config = dict(
    n_layer=15,
    d_model=224,
    n_head=7,
    n_kv_head=7,
    head_dim=32,
    d_mlp=896,
    vocab_size=3831,
    activation='gelu',
    norm='layernorm',
    norm_place='pre',
    norm_eps=1e-05,
    positions='rope',
    rope_base=19200.0,
    rope_fraction=0.25,
    qk_norm=False,
    attn_scale=0.177,
    bias='all',
    tie_embeddings=False,
    parallel_block=True,
    init='uniform',
    init_std_qkv=0.019,
    init_std_o=0.0,
    init_std_up=0.019,
    init_std_down=0.0,
    optimizer='cautious_adamw',
    lr=0.00166,
    lr_mult_qkv=0.4,
    lr_mult_up=0.974,
    beta1=0.95,
    beta2=0.99,
    lr_head=0.00907,
    grad_clip=2.0,
    warmup_steps=223,
    schedule='wsd',
    decay_fraction=0.724,
    decay_shape='pow',
    final_lr_fraction=0.0,
    batch_tokens=131072,
    seq_len=1024,
    doc_mask=True,
    train_tokens=788200000,
    steps=6014,
    dataset='wikipedia_en',
)
Each number is 128 + 32 x the weight over its row's rms, rounded and kept within 0 to 255. Layers, rows and columns count from 0. Numbers have three digits each. The size before them is the row's rms in percent of the matrix's.

# layer 4 MLP down (transposed), 896x224, rms 0.0455, rows 526-588, columns 112-223
101:140115094163125173130113062133148153142097148143151108143158072067177140162098114149171132092148107108134086119165117088136155093161132131175173122143139122136097090110194122145178120100093094174110136100093199106134099117121142106113183130113117142111136155106086128166107200183147127168173143234138133149086129118139167097064138103144
106:170157166135138100122101139150112178131092144099100118147104120162118150115117100153142137126170099143175088119122091098164094130139102119135120168169126129090077131150178057152174155111083102190142096146137156178108118109126061173186136140097155084104152126103178165133123099125090142169149151173077111136172199143168106117087138124151
095:172106131042062106109145131123122155170175166150079135130083151110080084099129075154122114079127117152161157111123141157074110129146100161129125170079135189129090130167137131143197181157142104150186155079120124101118137129115104095102143153111114115068167114128178164165147134159123110158142100139084070109186077127211110125127085124098
104:066173181107177118094124063116075160219185115132103145168081144151135156120173126115149131111119065085133080115117079109114166112135116092125100117119185123146137147127193094110129131082115126142072113097118157125133135096122111118118085090122175121169120043147140137191170136102113092118140173132141128139101155087072120141122118157091
083:105112106132102077127124131082123083132081173155121107153112094168094132138178170118109175159102110114122087144079122078141055112112115120191082136066151134162130139090109153098111131183159153097186178141150137097137116184098114085131097113165077188164149125067176160101130104157148098105153173153122089104104146113131085171080121099181
099:163124094112113153099097096104100123172134165217119133170134164151167111121134117159130171138121156110113172122151114182069147079110109071124115132090194151118097065100191128189077131118168159184139179100141121128145115102160154159143117132070189078104102167138135128094108078167091097097092142152147120123197150093117096112123120125195
105:124133113092159135088148136192183124147104152175137104145130106143151104109115163186154177117191090175166180146132143104142115080115090125132090110122197128126160142140180167157066117148117120127136079197049168083126091116074131103121155128147163110132045065147115153103088128102115109150137172123131143111096091184169115172143142091110
116:089141142115116101137128123145123110123123182123079132095103173130141099145152159133137099116161100143125088180102104159114074134100114091069110154120127139075114152093137109169112171137160135134136108082148143065139154101142091077082119174087130099213169170151153079152084205132096093103179112091095150155096187189048153149137119153115
086:175096156086185201102144101074121169188187163139153101139119149107157154162179119083169118130116098098141141148142148136179178133130190217085130105087111166083129184111124142149155085139165151150172149117043134097134087137125084138110126139136093155059091113124129113107152183151117085121089144146106072111089085128096110135115165143059
088:097128061122158147138139133098186130167164135117132206161091141120114111129075116101135179113149208138117172185178131095136120142108048120151140064148140104094195124125159156145083135103037111124173068123162077149122130118111142067103164152155174142056167087151101116116125152149167128083110097133114153130113104151145104088129150135117
094:103192106133101141089183045138110131170146094134134106085126129114120129142147067107128086180147124114153206102117132115126084149104089128060120099140139156127137077092095163154161137176129147168098150093092152047154126171132122139159132103091147096119143077173108081130106100106105074136166127140043101098145096146083217158125118157093
133:092124136113119136115155116079163156154077152121137100092183138138102133114202163156080157158185145074117120166093197151130134134136112098190129097125094114172207117184139093107200125110119161178084144081100092121098137154130086203134086099137160116159156086139133122123183194116122176125087143070182132117128073157138148122155086078125
087:134181076076106111156098087122138163092121157172148133131142156050108116081105147071170094099133143086131131131046109108118104135112156150123151108106103094147157095147151147089141164117049137102134131081145172087131117133133077120124150127114080087144132226096153216124109112205106171129168164143097049147171061106164119108114122191131
091:121136113122158138125138168134109150118145097170041087187137133124152113131130161074121132127093134097150091094112127118083142216121150180086101156119145148122114145182125100117055169114124164105123092137129075075077141129131144183170126135169057142111212077112074139161159106101137069138064059094106141141133071124160157167127093151169
102:159214092136179122102098176102097172117148111135059203154144099123098111133109109151103091122166100110159095129094139115166129158124120175162171135100169201184142117096081114085147112130167172127090113119194128127129173136147106134167246100165153137133145118126148151128094111104123127174104116158115137148161128100078165144089101161174
091:138166043121112153099134124146149117077162174052094101167068086117167141121083100154112085100149108128189165066109067066127103132095126150149085093130111141107193100205156148160198132086139106163129182097136183128163107107091144114179115161088100082134112135123123116097155109096095080070133169161141124155172110099133151148144186217123
110:107062134159179117127131103145126086102148095096129196140140084088086064108083087133132133183134184144121121120163132119134183106100136078177116100128092132130142165149116107075199168118086168127082145186136134133195158116135133130139133133103105069152081114113206133137073119085124092140114154123103097067170119137089154066145144075122
086:123134080085155157115098168115136117108130098177139109140125113157124212132144119124133133104062100089136072146102138141172192088109152170102129132075185203145071144112200145129122105145179061115144070134088136128142115181107185086137168180126171116126143151138166120073108145211128106119059078139076096133063118157070115146178170063120
104:128098160153140102140100071168153162105116097142123081221124195112165166139157154135130193129106106101127181140143131107055079138144120139123161114124171183126160081136096214079124129150160132085156099117107080102133108124112135167080155126139115124155169141120142157062170164112088129117103088115132147057072083071063140124076139119130
110:119138064125162159083153141147139180086103089131113116117133149147131146126111087142078143113139126156144097074146122084185112142096147141097090081097098065143163115160122118185161181191120082122116128131083106108114142154166131158102197197167169113127054187137177122145075083138153091103039141144153112033139148148094126116158128138127
113:112119107101089122199167166171100126134110166143151123147145056122046110131106138130178160154143117117170103138086119136146065097194116117194050108098077098113130155141116093096180114088132182096126122162093073093131142149167155142181113172136126147112135105100163148161117127099133135130112112101094127129135109117154126125108171097109
110:134168121142078118130124123220148128129204111135124188133128137127092107083099097165148177170169114145080154165120131156124096097089070098084100080132087134115215104097113100162132171095093146110107085101085179190126056158090063136162143098122124108152100106054111103148151109105164150102143231073171149153173161143137137131130083070124
097:149179165142135079074128069152142131123146103155125165120163166161208130115181110144043120126112111116075144150074097132130130110150098135122083101122145104132065140085103097111135129163110078181138109153092135125083150160088134210150139147139134128165116109213102131091082114096119119158178146188144106135113178121164141146121165123136
112:112077201178162127159147118207115155065144065180143165151137161111109122180143144147098113121137136140096145153170164178115137088099104149108106150121157064142143104081102156161099126115098087058187073120142125104094158149103158140097126156145114093182148102149097074125130101054108109122190149187125153118116143174148121178132126139112
084:144138094105124152163137119146144190161140105145135114128035137141173159101103068119095127096189147122126175088177123097114144082096110158090149183119043104099130186130090126131154131109096152128141154134108189102140134100094101129166165172139179126171065109063154141181134135178181071070136194088082116198104179103155131085146151133126
087:153108128112108150118122099097088123206076148116126157127102098107151163098142160117146118141092195071109159128145054150160126084150127076105138143170116123135072164137136184134122069170092149113103192161120125227146149137129096148158167112106098085232131050100168100130123136085169086088130183140186025158179120099116099083100129143119
101:127135095137119075098089177129145105112139104144095144150127112116156142058158093094162141106121155129021086100191140157107068141129116134173106113149095122161184091081189076097184139115131137123089217118104128137153163131119127134105145184156126145077136146127145095149172128178142084213114101059102104130133119152155102085135105137160
092:195116183148107110036118097139136083113097097119082135116163142162145220152148107115144128133164182143121170087077083076097091151144117093090131134110122107058157130114125143211082142127126138105116194153096140167174121105192095142144164151124188125150143100158140186081111125140138086129118153116088138129093153098167156133092092135149
085:109117147070133185102167107140124123153154081143079101192105143100154136099089187104121129110094114158096065129108148137158144166115110132108131103120163110126139130142105195122186119154154141078152103139133074127135141083154095094123129121131176124117125107095146124128153076137124149117149152146137100116087146117101059152098197099121
091:116140143146117124130137146096107127148138101096113115120139134148164100130130118111158145095156090111156152093108136137150100106066134255112125134128107146097132163137000135126120106161098163142149088115160061143118129119140079160121113090112129161128151154170158120120125167187142082133147119087140154125108116102098173075125097133187
088:152152051101183156089081130153097119104162147112115217138095163113131118123191139153090112098123145140133197133105156175109149089169090146025108153089127083168148122134176118146151103121126175179118177153094093136107152148177135171119105162093149100147141123108117096118086121188109113159087129110083099144144148105124150194097147141142
101:152116102135140180160163170125084141122164151143121173083165150095111070206130163150111119166135118157140105182133146091119157133107089126172124133156150101073092159162068160102140132214097158137143080125118168175176150151156077091125070148145129137177133171135094095110086131103107135118140154096084128122125156047159055146160140121119
097:137087138120109176132147134113125155168151135122104130142103155129119202104150123116135078156190086152169170142136125156132151186082160112164158156127126108121122152088164146087079073155136111139173143137170096142178092179123112123125146141056167150140108110086111165112158178107157075135137141108094138179085135102083103137073104127120
096:126136144127159113092156115104141080144119116117116188127176132160100111120175169136165138143119131114105158053099130144138170125092166155077084097085131121147153121099136154109134111119135097102111119127108117064122088154101179080082126155186129163114134099136098134110194091067142129175093121140110164127128115120143133197153118061114
102:101096083149135147145088165106166159085106140090182119153200116113128169159130164071098175128105131144122133166073116111154149164080191163137105132143096051112165124077073106099157114110158132140082160116123087191090150134142126123120140152141162146122099144165092130165125089122135153171160129122183195151090095087106153193117139078121
109:113163079070071168190087162099103150160107132102086077055134151094129152126093155142130122124180096124172166082165137119126101101141090143192079139152141115177133151152091122179054069105164134107121102126064142136141110117142107097167165109138167138114129153159139191117097130185129127120132170119117188122143110070081132147194080047106
106:109157032134148135170081183094122102099093110076119122153128136107199149080148139137121079105070153126117116094125121124126175186167152149160164136170137088171124092190116107168161096051074086129137160135142093106107125105161113124096081137137117136083189091167124138176129116112124164095153083158081149136157186118114146113091139109108
115:095134132183098163103164123120153102070116180125103115101157174148122095092132175127123127118149157110108144092073121115094115148076144112078107169072062132106124134129148134126086147136138129137160081178185113179195151149143166103094194078011117141072117116145084145114164145165090119183159087101161114081164173118188138118149121077115
093:130087135093167134135112134129154170101200201075153184133158140193120156111149097108072150190126146143066110174145162116141146103130136134102106172107111122076071115144185195090145110156156155147106141134139132141115103147082183100164156150144151092103144092076085097067152150097187140087122129115122094095153098119085149169172124074115
142:104114134096079104107118167124118152148108147180115100138198122120139159105150110070171120110124183129145120084118086148125116081098136132132115127116134151038098133166149104159155096126115101190150126109079148151122167066103122150125130142149146122098127097113167159149173130143180097148111145169092134106190145113149085141061155143060
109:137139094136132118152117102059140101085119066110106143166167149087112146091098175136060135152174138184090072021131114125146161147137134192098117170102122109163121154185195124159146118132111156086096109164097094097146226102157118110101113131185077144124109136137172089104152152097148112120137149152127092173156153078128173093147176135105
093:145168126122127146140150145163095104117118177111151107120147094155095138156148119124131126120108121169078138092114124101070090075128149115197136108133164141165195054132240105134133143134068100067104164058134158105108126106123154097084105194102144156136146117087164140088126100138149164077114077124106109116168147111116095132115171127091
113:128133191128136176147121114164179085131138129215118133156109146070164124180150105072144137119075161129168098197077113188158113139093176160122126139107130145102128137104124143114116095067147077123126141070099082106081125174117138170089121161144173106128108143151119129130123125110117102114130166150116171052137150116055155071140132129140
101:105129135126166175165155118124142124054128089144148088156175148100139125157067107093143131126178115150117111201141116151097124120154077133192133184172106113161191155139154122131092126135133177087141068192120093103081105110118121128116094124080087182098142063116144149117104135065163190131165109101127123148131061162122141097117148170141
102:127144131113219137116141179109104142159125115121142117109119120122184107077080159136159112132100063147115160124078146109105160174132174151112129176112159099114162116166057178107155091126070128147151046075074098133102126124122114152053131168146104151116129134119097154113130119147107095111064082110075129097119166153196068060114117134170
101:110110161103102121127152113076165182142079156124143147106137125153070123139186128146115128158120100094166101137111127166079089154115117169103116163144149128148141111156208127173102111038164106118120127095101071149113173078165139114154100100082129094170141125143171149136072076146124102085101126140136135101142169148152116123133097176045
075:144103159096104163111163119093143100134129115079157126163097157102112104175142043129069114071115128074083149070130113167105122119174164105128118097201115152123140116101154153159154143118100140130110179119121160164097107095081154214115110123089096039138085124138131199117110174153113129081141164173181098162130142171131153159161085121101
090:195118093087140141114193171111093189120113111150139102154156119133207138090086146123109180200158111172146184121068085118195136102078085116157187139133160156159145142154065120163155106130157138136087156103134163124134119178122099119083150120058167139116171140158145158080114093077110128152123108148135123093096140154105160119117081095159
107:144108151145162124114115134167128082138130097108155177126129106161113077075150117142071124138170124067116082137148144121167126189114152156128062104121109127111133159137077105143143127142092201095102148130155114164104059137124099161166083102100119156162087080153194186134099155090114088079197153162173106127117134108122177197164094151135
094:094109125112134121125200160133102105148140117083128057177127158167072128106168112096109165147123142088122137139070150104080229147156190085178131124134095120126170111153174146072123142133154143141102145112154153177129103123145148120112172165107136052176141164083175107129160096143057119117130098147137160096149182112116145104129090082104
110:143105161127123153129126147121162120164144078148137140116148111134140122096075130093118126208138107171124113091124147179078095161147078042087090147121102164060131101125152091142148091108125104111150127162153117160103155135142152124138143131146107040188151044059129097172139137196158137196157123145136121133211169183169122100142101090148
079:135171050070143083130126115062141108115136151156187114080112118130103117144151175124123073188091080118095103124122119092164103127142081142128185104083116137082133131119087148117068139167132166126152130063160121137163074170098098113154174141092116145161096121157093110138155136105158137147136190176152050146090165172103138142133118087114
100:135062132155131127074172129134102187179097096117151142131090167119133128078142114122125069139120062099103137153090134107120149108110173115135124097080180105158132098194111065124131125149112101133147156136115139129131201091188162094145074102141193127116165058161169126113149140189157103171064076083109110130156076129115164124139084141153
109:089081099126165047135165131088101111122170082107134114125155112123078106170095220177115154161107204105138142175033161137145134175131092110110152086088140111134177162122066159120063144135131151114163137120102146098138145146098076103104159105102202115113103135156104112136153056080107187138141163124127106132066109119139129212144169135159
102:149114123071144118107119158077104058150053166158093120099059123133111160145152202099086172157163185145106126145138160150220079155129105197140077153115096115098132111056165121144139142110161101168091187113132089123177140188097129142206135172096154137118128107137167122122082110152126151137186160133158108160130093135168097120126098121125
114:124090091083110146180116128145120156138116145126175160129125148113150079068147114103191121172112138158056182120152118139138083115120132116130135171178050133120167166139058103109117151097160084160140138086141091115171139152135080158130092089159143145148154129067091159164092120154103108082137133151110061143173134119138148156171126146143
094:155099097183037144127126190125132120133104144140132046101081128115099159175114103131137106158124180098112103145153121120150141142117151140131171110105137178150129111139204139123103141110092125159071110116167155154148099158096093165089123195120093059090122145127195050120150103147084095094145150125147097135145169099141138129109124157118
102:113115153163076116132136157152129113109140053091082151166103108124118145098127202118166218170182169137173113171139135139142084082105118068139139129119169138112133106090213143137074063121090109130180137106153135117165087077077144172147101169070155160135144163093151147138184104142157123137100131163113112119127196118151122142159094125134
102:087130089110129188117166157146133154056078142127079164147093076118149100124135117087148194134124098168109138095145115109129116185176143172159063102081157193143119129128096129151118123187045140163115152086110112127158098115109143081145138039151165097126044112164193120128111169132078168122127090091159117101126158153121106077122122076162
099:152181110120144132188112077155201108130051089120141114116101160122181095144118129119146107153079136116172080162109082188082166105128173070068096157164124166153150098164123125167132132112128151158151143145163104179151089121150140152155124142135106163147154102139124116164208129133093101158073151138100128130109152153187137124092121109083
105:104062168200188137147156121116122155142075170170055156140111113082096089176135124131128131099146071116138217127164102115110097117194108122180137139188136179125093151075126099163101123119138155141119113104108138084106094150114128128089143120143159135182123174115185086057091142148157131165097149109150094104111161087105124084182166090170
114:149134104158185117201126177139102127128128148123176096099182117094131096108060085116142086100103135154079170174069090150133080117078080121097067121098123133099095140175127072151090188174101152144162180075141090113146108153149214184169121142127062129093160201159151176176152103159155174113102179140128131128149131085135072152096199122110
105:151112052138139054121103064156136109126166147115076075157144073161052159110136086091150134160178166142133112217079138122155127091167143157137104109177120106106151132116099132122097085117144129108110118141132128074083105069106136102115090122108141122154104178121130126148048095129127014119146132101159147135148158149140115082111097143071
# layer 4 MLP up, 896x224, rms 0.058, rows 527-588, columns 112-223
108:132166166167116171115126109167124118059142186149133147135148118123098099159144145098136140151108113175109132132102156102149145153088142107122159137122148107167092146169127127132106129155143157118122160097120119074180088162097107134073120176163073148136109120159125107073105121102117172108156133122123137127150077104114169198047123117173
094:106136154155197136154123131109108095101042089120161106124176121111156159127083121133139116150139104121070104197137075140160122121118094101084179070204155138132157065132107221154121106079137122105103092149106160136129135119121126150089161141106155126140103145167116089143132118078104173079117109104185146130120179211121171108102086155141
094:167087057113126100146138172154115134078108141155149090117118144086106096165126150147111165151160160152152193164115128095175096155108102095146151141112082095126117071121139162145063146141125111108171105179070113093164150172103132051103149096118078157075181110148105138096140124126187188136139049111175144122179089160155154128130123090148
089:113074170102122123124127130177110156136210108134166151181129109131089139123159099158086092124151115134150163123118085215153101141108132122082189090168035129124163115144159066127199121148147130164104114116120083132079140107131115141138167130124178117029111127179118092140097179147131135130085115105094134089141138071117134135167126150109
095:126108072090108083151198114116130123164122130098121125169142160126127104135134097123111140100093089129169165123086127133193142154187117104149151111130080114160181169153121143129106072169066169125171111196109141146156149123157126146111124083102128162133163110112130140156140191121114219171193108112138160142110141193146100134129088144107
107:112161090116140133141165129045148117138138155109118050133138125100161117166160107129096089167124087091104162156133119142127183172215152103150126151082118119170066100145076066119109183143127120123170107154096120136090132134197064076106123037150107125103164147129133158198170143056171139104121124055123172153119178116126137115133144160157
106:128133114148103188144101138116128151141153131139152053162089142141140126115158108165089126112165156086123134153121134130167118180129152104118177109128119100161080102189116134143130154069207100151081201111069128133096197163148045036140131102168167132120111112069077086124133088127102143116129131122133126098127022107100129153100173084131
094:105124196174115113145078196183142130128083085165118145201128106135076165115091108177086127131156154188073148119154080130075123172111088083166152090189124140112138134109173131132076158169104071149132123102188133124076161128145149145095098111096111168110210107119092168113149057111116164153088128103129143115152124138150186119109135049165
105:157136217171123193182149135098128104105103096118103102158088154200097176126116105204112168167117075088105095137166124158132088165150120140082111124097172159094116078108110108173153139152172070128117117129065076111108109135088138179112096143126189132129118095146112038171160135149161160118161133101123171096096133129113174157135093127167
104:157114175140186137216114102139182062143076161112157091066076148161095178112134138120147136086134095164154114132157145172080153120122201114076173110147073163155123084138137144149092147135065142108120105137132170131129105093109173111101110168083088098190083114184089119168154181087146173122104112068139174136106130170122165129123150124189
104:134199096155178101153154133114140051149067049135162165131094146134146113136153092089121088097128067119152188115128128121130121191168106101072156138129155064157105147129129124128062090101119118145168071179100139135113186110115181104139069094115131149110104131168131174131123108112158177084138110110127184133113146168141132141033162172158
099:112111136158100090148107124170120096165135026132170168200089168160125128116136148160105201138133144116108137121157134080120105112126110112101144156079154143130140106103113161115176083099111074112121136135110108141138101131159110116127129145128191137108121112153074164163122078146130159115199091098132199110149128138122156092131171174132
090:136119116121121076133134130113134114141204149118141162080089157147134120161133084105129099129170123104167155111133102104139124081193110125126183144141170162143166101122162105103201103168161111167084138203111190072157144124093075137140132091060188114181078172133141133091110126144194195094136174161177109122106173140146086132097139099119
099:184133135124162131177135151090140128162136123129116151133101122114122165137155100131129120110132087173175112159112178110156159198133129116128163094082134148146100101068149155155171124133140180110102148104126120094134165145192165122075167108135118153166139121164142134099078156126121115137097069125114171153126099099119126135082146171175
095:118130206139194163145179107104144118186108111161149127106123145223126149119152176096134207114144124111121112133118158110070144167165101142086151091122145111085062142132147094119121090210146112099084126134152114183109143151155179154129137111149117125169125088115212118168122138164119194170124159079152169071100108191121136077101107042105
107:146097112183141167148154110121120124087166136148169110155147119111150126177110140123121129122200149089138099129078124173206112105107135104100124137102130114146138076114144217143160131148123167082102116212089119105122096152161151105027088118140045128161114155126114135124177090130118091123131125116190117143120118136152177098155144135153
097:162197210158183106108126121123107105157122126102128190131132133138084098159115149195108134122160147097108116163098129156120124171098127104102148108145104109120124073145171092116108141108111140101123142121131144128101150147148150095102133134180155174155143105062063084181167094126144102119141185104105157116199125098120145140118100071128
098:149135206141159159100166122126140128167060081150127084124098175169089134099116078127126103084121115148064150145159099159157103103090116087114113092093078061077143131051175073174111056106082146188122086110090107124093180148148157108141168095097154117177086139174134118149153114172173134143120176127101118145146126143129091068151166150136
103:115154149108147130162068164128156150196099172106107141134137146123126090110134168108131119137135114086113161131091106162098186139108114110109094148146113146160193142141115109130156132092170172105103123178073137167187138061119174079144112085095125125150096113123107079081176151145157102126171151101133157105119135113204148095157171070158
099:145087146135200171146089094126113133147128137140154180148123108105088168129143143119106117071114102062078102153152166143176152140076147107090112109213151177126088155073123152144178133119150190109137129131223112152165102154164139217110103223117150150136105143104144063124073126124098133075123097073131077110141160181135079112137097107163
094:128093116145188103152125160034120131153133100121145124101139118130140110174120159056129096126135114139125172152073152128135113148138162110150147147125132110185092124146129162105115109189127142123148154094150090077079170081220187150087090148175135172107174190110152216110076095157092111100148074120095131105103105143129098065105155164152
105:167170100159101155176102159127166079091159100116114124176060074134078156129118111132089121095131140160102153154133191161093088033071153135059181039102113133177137118148158136151160181121105175116129169060181165163118093147165154103116133128076145152119155150119162145168128138155096154128120104108165160135175117094125131073139148151155
099:148135088149104085121149140162124081198187066113093058127112175141103139120123103140080117173143110159073087163112042110147125195227101116134111109093141062127118121150111155108107145096113158115110121171117153120190102159126103104090116063108116184151130105139086104145152138138097123120160122077130140140122112121135129081110185088149
094:117140202104160065140148181135146081061112108189068137145207165117117114151090178160123128117125157135100158161092103179181120166157111138113110097175129133113170088070147115135118090157138127119191129137068161169141108119115161142094145110091166111130149131185084147073141113083116137163095125133139200105100050182150152135110156096150
092:141178076135131084102109163085165094088157136196125158133163216111084130143147203107158199148139146154141150136101103094116120144193144119178111149169087110162149036163089101123137120150174112152154145126103117111119131109088125163110107141130111172144183109147103158077181115133108134145107100111117113095082063090131200083121170130181
089:135146096134192120170123133142170163164119065113173112117114124100144089129109156090135134072097115150126148152187195089149114177130102116058193149152154081118077164128132099128132118134085160100129072158163145152195136121080105091088062095121149159167110124149174144120092129096152167110156142098112167122130160192120154147139127165087
097:139111097122164162196180121106131144146097095168118101126068095144145129136124120100122134107142054116111121121116176151164128145127154105131139132131159092120149112132144105135145105117102147147137031173147149131098096120186177075107067080077139118155124144104100164146169134126140123126129100082133158126122122186117116138083136122095
101:160140166159110168143094101161151058147122124171169057161061125080107161135093130151130091067144085098078161148073143177154082129176139108060115104137093077120123114171116132157069080096118181135128132143124082116113155195139096147139126153113077173083145121149147107124082087137110070124132145148089139115099131170110135082146107195142
119:083172192150121104102135125162127137173172060157127130117055133222104082144089105124121106122171077136135175145068153151171125159114143123114185113124118156087162132136090126152163181126126169122155104093108130089124141137126099136118116124109195111144100130173096089141122145188124112123143138033125137125068108173142079120094161095151
096:121153167128157108142107106037105152161127153138153112126153130151145190150093167124133120121116091094139094118157123131128133150100119109085146125173164163126117114191133181144117098112194058118112085146097113141086114126098162182102160150145181178120171106171120166196180126074170203137077115083125125161110166090118123055090100129156
098:116159154145167113139133077073141084137126137227116132164156121133114131112145146130119149128151154108096132128126126165108078101079201086134114162131104139144206114158154176168090101122142093159227208131131128167107110046108147128125134134127122142120100131181096152107110137106177116134129112150159131146156158187091141095149095156162
098:117123096118122202127115150138123165093098059187129111140092137153148182161124166126071102137107187135106126119072122142163093093141126103165132122103140163139143133106178079166134155137133116196158111123095143132107113111147134133097129124074075147055162141109170179124109060180118160122047123122167092137110090158114115139134131106127
094:094136110155103128141121098121209136125154090077165072153059154130184128138086125107126119081135131132147138124165154148167115140213153106114124125113108106171101132130103142148159119172130089114194108086077079123123090131146092157138181105126141126150148105114170156182048122191153125071186075123193083104146141121123126062124106148152
099:129157095124172104112121118136148129168121147095121081139111153113107162146148116119119116156109106152067140138167202134100072174127147095147136174096119126136132131207164166133128096136135106188167117076125157108100158120128125211123079151121107128094156180123062142083114088136117057099079136096092073109147187135131117085113082186151
097:168125156106103150173103118105144139180084122075142115114131132132125103159151193109160129109209087127130141139109107102144168130126075119137114104166149146199144116118140131127092096083190157113132104156109118132182109079161109103094208071076130181148140157125121177094117120159119174114135124026058182098074110073167152126161165079140
104:128189117177129117153128143097167146175143203158158135133145144146155134110137107054146129125159111138104128166179141177089110130135142088181095083114113098096039115167153154161078150130150128143182055079137169083164191116093072207151043202143094096150096140114168126105124081111185123065104113130158134101157059154168099105058148160119
113:086141179169135177175117134166147150146080106112148091123184149138112137137131140151113145126115116100054102117179123111093142111128142093073111151149161128056121137080183079161153147118173081109140087105156108118103102105175137147139188149050136146144110167148156116125090101192130133112066115117150218123126175110126104076088102130151
094:208166151156117164147113136124128131143131180150093090156092167090154131151116111122135121080108113119141128133139154085108133065094130133115143126138122198113143106129128108159156157105096153132130106159160122094166149096168161094142104142119103131233118116165139119167105071099162063123132207120076066130091081107120154137117142139147
119:139163156195092062106129119128135117102116125113155147128188155116142146152132155139135112028157130051133106125093088118068148097096054098109112112182154159070156112102133117169098151139147105141178099121073151103153196109102145097110098079184071100147147127195124088095102124087157147103116097119146190129091137173164141127084135090144
106:157075141136149161103085131103111079128122131131095139234124170113114138127105180148082165156159147138112106120145157138110162110155130134144122133170156117108111046091180143097153158145116120106121167138146063146164112096135145114126122105119143107142204120127099086120207096128103059166064111073128110119177106148137144180138143027146
103:113135116113161125157173126102111119131041113116146145138193183129146123104161158145099156107175108112161183153125169162140145181147139131078153134107076086083084119163070171141088110124165110083117080135133186097101135084125140177157121148148095122175064120167109119169116127150154189122134214121140146150132074138121123126111133060185
109:124109062098175163123103100102156053172109202148157076111026132088090134141130111116128139099124118103141215154075134159168120187180170110097136100124095119153119146138146137111088110140134122049095140075114111109087172147170157115114105114108161177105109175067112108095132083124153134105119135133100134110121116114118125134120152171118
107:145123141124109120121060098104178128183197157119099094168112127163123071141206129159108091181147141083171112121095135123083148149171131104099159191118117143112208139125133104115151165157153120102135182111175125120148136084134060130181104154096147104138156136053104136165134106134136101108147132127113116132105169173105151119138202076115
101:125160181174101108133146111145162112181113203155123147091096156094164172139120107085136126108155131089179087140139108135089138118096086073146156120178130152119083161162137084154090095069147167119104151173146148105203100114075066119116117129056151132177102128107205163112129100085161118120179127136098031122121143091159083112129155085153
110:127126130130092149135041103134143146117087096190122132198062106089126112155091154118068123111100171096105135141251078110125128138211167108084144174119123131117036121152178214150162125099134122149127111081144126106137144101152149176158138161163095140066118170158106134175118080153184129110135065121133091092090138117188134116075148160094
082:117161075133154151121117156168157101129054179149148099146162149117133183129138153127098145145176114167156150139127132120127190155114098114098157147085122106101077166141111127116154114142106064143183061173126061155149144113121098116101108156194104164114139136159095134103143104145150114135126140117088166119093022087149117160150212134117
098:166107159168119127171119101095121149160118118124183104159111153164109099141170138106117096118117140106163104127186127137100113160165121110081128108080061159110134133116140094175098118120130135162154131199127052114074172092145157137149162096131038112098139084112167177166126086140140157071140117138072112149153072147146126125134164173136
103:114063131143148129152137155137155143097068199111092161153136118119153097142139141113149113080169145085202141154065124135029137106094141115119143126179174165109147095105147097113138110122179126140113164174116103123144146124154145127137147185100134142184195120116128101148170104155107091150141131143136125066100070094140140157132145095188
093:114230098182087116128083176129128086097071135134148144113094139136144164138115067143133144139130087162153166139150112126173099174125093117143151119108126098129147122134125091149104083151116126132159059103082081063145155191148139202124094160115064146145126125168134180109111152111170151137097061140182145121165075126133128144144103166159
096:149108128123096146134144105054103168094132160138110113189135111081122140163144188132115096128103161080136149171185123141130169131160149100155152107161142136164153116143122142129102155144137191086124123105090156112125132144129126131085153110080075132116107128109134113127141108115128135056065111134096085133109088142133206161097142088128
090:116097121119143170099148134194111207138078067087086137125200079127177121114129088081120152123154104177164150127198161157136144132166158100121118116187050114112102105096224115131082129131131125152175102085128141091180163129137149167106141102089144131133171135139207102115084194165142165095105092075119147060156148107125104104125199089120
089:126188136181074153132097114128138126104154154103152155160111146213127194130165057077108106124107147154090124137157152073181141089112096112146129091114167120176105176128143148151139086114130099103157128120098115088140142143120185222111111138098073120150175135136214176143095115122150108137109138127123136099146157154161120154129158103139
105:124177127131141134159107114083135132123098113103157076110169139147110129186119164132134067107102160108140108128127103192132088079090183095094129154088146179118141141112163124173122112154125148171182108124129097097100115097183125181145180154081027153109122098158183062146079161153132074081121125151189127173133130125115105105110124141143
096:141080099130152142154168116181127144110171106130143101091135129132212128114126097110136065058162086111176152106149106151164159141186112097093142107086112112106132186162134092164141204162151159085108072128077153174124144095122180089148140074118102134167076105135203152130113164141119093133119188100138159104105150105156132128123114093169
110:142120074139128135139094125055130137128153129161148184120114121146085085135170135103139123160125102171129233166089143115182089175178101091127136104130112124109067166147098126133090137188170098137129117099125156105139144176165121157138071093150128191148145158108121175109112147160126211111114131100114120166153070137160172179133133102131
099:075114101141185048168151128072138115141149104150129186180214177149126105123123117114127153140176116123123160122103088199121120201138092121130093141082107132109152149187109116165121090127115137119166168164177120131170140136117099127108176119129118171143113110160097193157121148059184170150128080091067149157116101164116105139124132099119
100:132180061153142122138153142124127075181206131141133134094141191077167098099185073131059116120145143160174138169148108106101171236153121130158146150068056110218185101154132144133110124155163128119099121098090173071223178118132154112111098139084058165122111132165117104097098106119093150119126114103144072134117082144118142136098145111136
098:140116101151163175154186122101136166118064129080126072130086120139116094151151175104144182114195079097097111159065164128163060144104066100126107088107157125153102084161099106170126123154121165172064154157106074125114082152141105111165112083184138131165079106131190095123138119124132201065128119107125142104097119221112109109049140127188
093:089121154124113143129153170122136101110116133112107110161148145150152208110100138137134187133199075126093157156093197134136078141152109124125111093134103111067086100161151108174150089131163123117138057125077114138128196174112084147095184083151161120169090116124168179084125143151160123115120105103109176136151133082128112107168130163163
110:194078114119099117132121107143162120169138120169148099133073213096071127092154144088107169144154124132111103164126149115170123255160147113086136153076099164172095125115130156141117133142112156042100136121140153159092129162169121084120113077126134157140110129084130128193132120168117074105149075132086136110089163051133132115110143179127
112:150127139116126148148073093104189162157152225157110148166070120152168078136148157078133144065102127162173133136101146167032156095098163083124081098159142099111136167129139190104146142162154143124119066077150168157120101129139144119189079098136164170171115117108079098152141137140131093139168075103146123132058100125134133099139181058125
104:162182179139189154164158123085150085152091126095139100085133170093154070148101128098159092076113074091102134129166113187121059125064170107175148095086150084116095150124160154176124119173078101128158105203114114142131137066153131140095143158163088147102114117167143113146131138129097159130154102149158121132071113140137118147095112156125